Weights of a small transformer language model.
Size: width 128, 4 heads of 32.
Architecture: RMSNorm before each block, biases, untied embeddings.
Training: 112M tokens, 13648 steps.
Each number is 500 + 40 x the weight over its row's rms, rounded and kept within 0 to 999. Layers, rows and columns count from 0. Numbers have three digits each. The size before them is the row's rms in percent of the matrix's.

# layer 9 attention query, 128x128, rms 0.0986, rows 0-31, columns 0-63
096:477554419447491506531515558503552468541548557566463460552500520423431504522437404507453516469459478449479486484473497489492520475480506517456529515501479507466482532450497424572472453544510480
102:469456407450395465492475533535573511545503550463503509469446519448465536490480504507513488453429433441538463443507545480499530514581541510445577516464483491566460498495476510495478485497492476
115:486466469504497500485441522538608464546468528486471453503447531493455530493488510576539478502480462501502434512471557466509490443552518522427489514550457447584480465513471461505500446485536444
109:467503467454474450539509537518559477534512512470484453530458473460503525533503460534516477522433461448521407491506510518472519497599529510482504543522460481529468433502487489500519513467491496
095:494446460455424507500527576509538529484501497568593521525493540516522531535547516551519423551470503500518524516477546456496450512538603494513507496435430488497489472498489470527454539554418438
079:519548571519543538508484514467435522470508454547486458535502523517548411529538519497539474470509556511462526551494485546495481508452456481557420547552566562469568536427531459525518529474439499
056:531479433421477477519535511552556545529489528517530515499569550482500536632516535505534495437497507471531483479515537454449560543601522527472487495491518462612454474520502515493490506498479455
088:483548596508463508472473438456420519487497433538499447462434434495470463420430467490484448565494486472448505580523468515532522517396492474531538503460473495395579492495512517472463551486517585
091:482531543551526468544488499491522477545521470482472495483461437515493537595489517484535421535569503493472565518503365483495468486512438505548490500494528510480513455503533495495515515510542524
097:542453534570474469457496546484530495510534444471518528472507512540550476525484517423531474432534465502461456454549570505509414515521568530477506476569462455577567439473556539516429512522502494
097:413506458467467493493536563480507485493442511523513497551445588456538504541473515466479535522436590500490519480494450474455546478513525463424547476557500524529494416517553533560528411551490454
096:485467456557587549474439475571554474546406527490445495492483553571483505559545512464522488496464552526427522511550508600464569531507567493519519466549491529452443546487466433521471472496552491
097:525457532513467528543457414468488552498454518389491414509542516557509583539453532547411511542463498582558516513484568511564499517543479530512539538507486473462530491524435543514504477445512462
106:537528510455539495527505533460506480479488506467552463518505593476440584580427487541523576536483501419466449478452578476512514480510486518472516478377500599491540512470495485484475514499568511
100:472495543475510467490519517507556510470582465527492489431517464468425520561468510568469567493496497548549446467560410450473582523471515484511511534442454525556519482522478531530511537527504548
100:516483552507520491563583528608539482459497505476451504496488461514481486454475494394511443568525532511484507420445522482523522508478413543523503496548500463554504498445439478538435532509572505
103:535452569508470467515445557463536503538479511483434524572565510489515500512481495461567482519533443525506531507482491472490429515499431602476498484587470460465498467452505499523523486530488472
103:529498458534461482473578514528503453442527485441524510447471590509526492474533552493466474470488547482495495504500481440504460446504503534481496436550466414481540514541512503408536494408557576
098:464526520502432447510511493537552535464458503518510541467439554469502538449487571525534532395584515462447503449478502529474513537480458436504541548519505539551442517562524442587550513493490515
096:555483464478539507523475527543474469566514468511422511470476507501468566547484471478452475539470486493571555446457491434426504566549573444569488481541457559524454498503482511495496478469519520
102:475530521528483555487461461441498489476517481474515538551560537560458535551499507444559518524451554518574529572555484499575514450530511470491531526433496538511495515497517494546563529498531512
093:516463472512480518443464424577493502557499514434529529475516525503471494476562459513483449528563501492444541523486479497519487473495488477482573449419463459489515484561619511555491566494575457
100:500484495439544510469559459519527446426498497487475394521523541460519490489520518498527496469494451484432513500527530501587486534441515526504380554493541528572532501541444545557498567535558476
101:505494445466442519460511508484507573538378474487501531589491474500492541486537459461570527474445517549462543495504512472504521550485488483514456442501478540469483452479459601511486580546521477
092:550517517529504441499481506552496576506503467477515572526571545450520511540487559534468485458553525483504436495480548444543481481507521518521496460521560560504501528525563609455492583479389553
090:473565558474547534507392416527473436489518521524487426457518486496473513468468515524531501555481480571533431483498458478526465553561442481480455469524483537562588552478505499509462489527509462
103:495420486519479484508465431529554446491508453471502513455468479441510551498509514416534460432566486499553501537486469522527471503544514488486518525509470396520498491436533558507525532520441540
092:448503467469529492479498534505527455463510561496486486441543487483499510518469496520496486534510496447547574455484538494591441505495520497424503512515528434428481463555554516517548467521432587
098:483438481530507523521444493505531499436507515501572453564511490542507565452502510445437471474512517466574554523544543470509427502486482479536491479602426462484594445519505440528491507540508487
099:526528472505505504476480601497504453509493482489503560537410507439412455497558527501501486453524509510541507576563555531475480477497537522517479530477529426478502435447520504536523601513492527
100:477513450502565519468496471444459545403492473526475511486448512572518482553550533486534480556510461452474531461577497566550494456537537489496560497546489513448540491560534445522448484433471472
103:465519522488526428469492426472472474485510534513482459507511510532492514527486535539510462530571534527557513511431542522457547497551540531540438521560437509423483471494513526506491484413509495
# layer 9 attention key, 128x128, rms 0.102, rows 0-31, columns 0-63
081:439489497520442590480483498477552466557522525500496483572451515517473484432506539510505500498456445504477440513482521512540523540424436432487393454514421488450472473461470555585505547510584541
088:554432473497489475503512550548467499532468385473554543503605564515532477501536512569447461424483494510541483467517518502463507509524558489486493474425444517510479435529441412522569500557463505
106:556485523474553567505525495468486546511426461470503543499523493523598505454571475492508553448502540466529533507446526538544505485559489488550523508477503447467526477537488435508543469573447518
107:370540581572519512502527473474447479482549557561486402492471526519431495509451477429529509559527473525480487518521492475490466514443482507501487503526538517454502564441511569481499474458556536
095:622553497551445509483535517530450517486516410421469555525507522476512559428547451471482496527466507495458528501440486465425569504486438485467525521453430480495509511548519529526467563507463464
101:410514518485493486490470402426578499496505590499454377503479478496468512535442461460534496570561564516475502505492488468499458507463469512498499491502579482467506515492502594491449492448610503
095:456570483548495442442449421511519532457557501520467490519458457467432485546374508545498502526533538508488511494544478529508468495479533533479481479481541488476512476515560572518451496484581456
136:439528510543502521399506483497462502514580480539435449501492513527432490504412550477530550532531516491530527481488441461531518577492525504511519467411515430473598538473525561495500486503556506
090:506489493566498464505530487576491478463444419496555472505569491499517456528577521515492525473507515565500505548445490546534420437522464484546540494535541489455462508522530507503533487481433508
095:501497579522393471480487506471486510501451462492571557459466485470467537487506545459546492419542524455563444526505537522534477451487536514434591492550476525543536464470501505547480464525544500
094:470533504528472454538529570536472543491518496542486517476502508548490484495545449502431499523462525466514483447492532551493539463488504544530478437512467483409516450564472443568515499446455552
097:510431520454590496509443508501531488483439499627480466448463486478509511489439466497439544467531502487575504549549475496424467556460447469538421475550527503455453525543501438518510541541465513
094:487462497531573403486495533463509473494493499405503452435445503509558508510482574535469486489519521514588454422479457527548488575516445473428561465489514501492468491464567449434544499498556429
097:518505452444515478556509389530455482537414493490548573505491482469460503532460530482516454475444505430432482432518449528505537546571488537546522425485525484567595582521462499437529477470535513
092:512577499470511475457529431477462593486470499518467465414535471449443463500453471479445496508449489531521580439522486546477610478431546468474557525498406494530453447526498444461475436530523521
094:508551502488452440510505577526544568540468518382536367529467507520529466500455542472414537586546470521498456488506509503563525491480509551529423534535517526564502546510540520477491467522468419
093:522531522571455469503440561554485445511429554481502516541590537451481563480452500559521510504561512557460491456502558549467510448446488553474467489490557513513477486507507524435441491476522507
102:518479495502538536498548496496458483446565532493611504536438465525530418507537539539541443438447473492527542567539487569487531443573550513487514503479440488522462468429489507442502482482475440
094:513508572509482531412474506492552557499531506546484481443434424538466506478447517456508543497487557504465459451503461567496481560524555495499454528479453518466488588468574512546552478455464528
093:543426466505485565487502575517524514476537473481444504564547496528542540598493538501507454516443450502546403506551488557477519500476495512519598494537476525510479492524550553550484525507492472
094:494500555525530494547453490512494515471514515493507535449593488512432470508432466447511543531432498435515526516485479526517491488587497510498575468535552526499503467500509495465604609446549493
093:483458479427490492524436499514434447539565450506553492472455488547531495523552453493487475483500481513488509502492480533528479574506474538431443551442518502484454456531431466471495516504565462
094:487454453540487482505512502459573425538551504485484467485500511408446446501525471427491496580515505439446505450482556564545591544435508512510518503468517496532464463512506457545477537519536518
098:531451439533443510555481544533490472475437473423507533450467448501479468567441487434542576546501463476480492475541512520491489490491515532463470482481500495504518477411540535458567555482525505
092:499475532573489429498505469498517555495498554431529571381470524490492535579448529549414561578538498492513516462524517486507429508514482471502582531476434475540467551509521520531484566470510546
091:473560472502446559505488455512501408583546464447487445563551541423594535453517499450466519499526566487491538489439484498466441526468414474467533529465511461526457551536454529474543490553534523
092:490437481472460395467469448503493440412506516484470515506480589524447482496550492549450510514500506543480467546495506529514474551509532448563526447518501520492503524496537514516489548566497562
088:477456536519546552466543537531537445488567453451547531457551546489506526540495523502484514555509502552476551511530494574600497475497479452458498543464549455426548524526528508560541463496520585
096:512502438454485487530507500491529479458565518559508470527468458481488533482547608524543508490537525505520526494582523540538483411483452553536523512525475434535551590455508496459507488488571547
098:510549526474519497471422560469513441436584522475518500532461468504444540592495461486502491459490581441500538534529526543504474498466573513497498438457504479457556487504503456524522496472468493
092:539411423481428553500525437570366481492565513518508494473415478483544523478436522467543470493495506531467521500533478555572565482445527499533528492467573471475474518536557473475501532501491545
098:509489484517515482452527460454466509533477519456483453521512552505566494544543508517553520514495473476534542437536491572464524454545549521578457542475501489441500534511391456506537487548508473
# layer 9 attention value, 128x128, rms 0.0718, rows 0-17, columns 0-63
103:461517515493485466473519503510508519442476467558442501547565541513494501424529519489479480497504513451509458526616513496501446445449450515494476519419509467470521450499523535502447493458524536
094:506493526518580575470451396479556446473442497511513467477576518498442489474474494474551461486426530499545490486511518471505507489573513538460414526421495509506525479481477455546490499562502414
109:476544490539494564492457479577534491442508504414415594466464515546546451501409513467385473488466518527527528482542543507486475471540504512449529477535521432555463536436581455493517448498530548
104:451476447445560497493492497520463466550481480542505496456471499464489520462482551557507445500431545565442501546477568498471556525550533509515506514465494375467491447453523514502515552459539502
100:571544529525403518474532485471494515556569536530488505403506512534454466516535491533508537544485491465526480485531531476456512486477514547530480484507467515482551421460514462559538588523569463
094:466446576484544533487512575432483456489486478479485477498518489559537483504513473456553478492515473510467505449505515477473482509468354504543540498502511568536473476509435495442494577564398558
102:463538397488534486479472524560472459506487496509523455468466573497494432486457485439509485470472505468575473459490421516513547461449457527470477557539480592508459511486489405501496514429580529
098:508485511549417560500476557515503505575427531477453524489490536481445527558511508559496544562602504530479542570581498499569481419522567466529457535550620542520493494490437481512532540529493510
090:540511446568473503491490521519535490464521509473566525546492441484470448416530439541525518484550470497506498462530544495491449525520472492497485585539519435489490635531604431500500569546513469
090:543518459453495414496504474499563481596487528471421519456458440514470500365573534427534426546494469549520501486525512534479554480463475485492589549484455537558514481523524471550537494464567503
090:498509493563445470542464485516481502516503542475527540439499445447466526495479574554531441551418510476488543513551532472532465510485544474477525505511547527521452449431537511587454503500477534
099:507525466445510564561470561533538531515531542499487540497495549505460478521406502456568478506520516468516497465453557426488455492464504526532518557453484438529493498541466539606574467523487562
100:506461558502473483501432527486548542475490438477496472478570520465505491447480475477487501551488530506478478527434390495460494553503505476507535541587495537444511530524481558494486562497564526
090:517399522476585448535547444495474568471595550510496480526441553444463474438512542549528467518502479522543471589499491468492453544447492511461456536494460533512495495451568510476519551507554477
091:459532496469521538460493408510486566531574475543544519499514472520526515579489515536468497510555428437554512439450485606528485439567500543482440532464444511487499562510545511504490554549507435
100:521500441541409558468497566477488453451505512495486481470519520555493460523496470505458469478515494472590508548528562498472601470552483473452433434508542452490475456562568573487542552433487417
092:542491441534511478512507497474582453465558534505471530485514505399442447498523486533519548477525521543418425530505491575467460483511507463528548509468577525541510536550483456463513527522476478
090:525489516440485487459489394526486505486544509514470401577422432503485528495522538462511471516422447502479423506511542477486483538545532454516539495450463367559480474503492468506449512507511504
# layer 9 attention output (transposed), 128x128, rms 0.232, rows 0-17, columns 0-63
098:527485537466466523501465495537447464462471518389550585490469519518539510526452470453546536472529501469489418478464545516455523403476498473492487465565472545504495506509450515501483502396525528
087:447470532466472439481598487525470524468550506498548544508519404474392527525488541509497483492571500441503485528478495511476474476510567497547521439537568479475491508476573510438543544522469624
109:529497486506472432518511441500470442544582483549552460477477498544510551438487575558567456521597467523426506539495491558543519449481465504462482494436396497452506462546477554430467469474517529
092:527516514550470466463420520468554511480504522562506527515548483541508536494501447481533490444470491521519450524608468528542494516569415455546509503535530542501490548509444464472468543582524487
095:405520516492477519532477521516514411478491454475534512539521487447403472467485442419527490429490464476484525502488530509437545458545493537492462512476478487484449556543539551462504456500472555
095:541521449532513536506513526556488485544470475589520468434425532425508488545506504462444528495539465480494540473527511468519504527539536473531476476504458481548577528533585488503506440467542458
093:530450544578543541450499460399529466482469476457493554500541419466547501456498443510466538542531520501501500510495583502576469468498509525486589493448503504454587469537464550504521588526483492
096:502512447513534483454532455535497511534533375495439450445504484505517530462460535534493523463454483444494492476580540519484482503487436489491521548506422465502451473522595512498494513477538553
094:423443563515479466500528522521517464512473520488489474427444540451480483519477522508471545455513462529477462532550481516486534521529512536541571555446485511497527484448398555546476500499504587
090:445416439530540541491506514554468600407464439544488467530565564496563522527491451579452509486484565493519498507456477446524475454512487485458453555497520488529531537446524475464436573539547448
091:433471466432531525405515410474490499522509496472544484480483559486501498498499519547474520508443526516501462454522505576511544489512479525609532520442448459571482618525538498439478500585557515
097:555450478547439429454563531408498512574456545558516436494538441550500572518566449434487554415436453491503481543541467545492557459450495524518421477506546496514500501540456501473465529499526498
090:504539502494526532436519532524500458477520532460491524508505572527443513525515518443433563479457487540581440510501483402559497535500512488488463506454466440564455492514459491579587507500483450
083:442557517601482527474489504484506523498438493554478495442484461574526519498501493512528571501443551424487442506438462532506585410399551516502505517537504567421541529481445479517492397516506465
092:546553558540508421436506572564545490535422518449550458508456499559520548514504512507530488522447465515464535547544512507470469516458435431526496444504509530460475443523571523480541503528428444
091:492476539454519480588487476485487459562504529488535481462526490451415516454508450494583474514515475500449473467500499509500465579532449470515551589502532474518508538480464478456456446520428544
093:522519534385519532470504480461438458505474434559510556523518554474505511484419453467464510469483513446523508480466427486461492524478542544489540547490526497440484421510572550546476507497492483
083:442487518518503470497519571514492487481518510501456537488532603494561465524467524571484486536520510471524556574522475528497499532440534486485438479508539527478543517506460476511505498480479531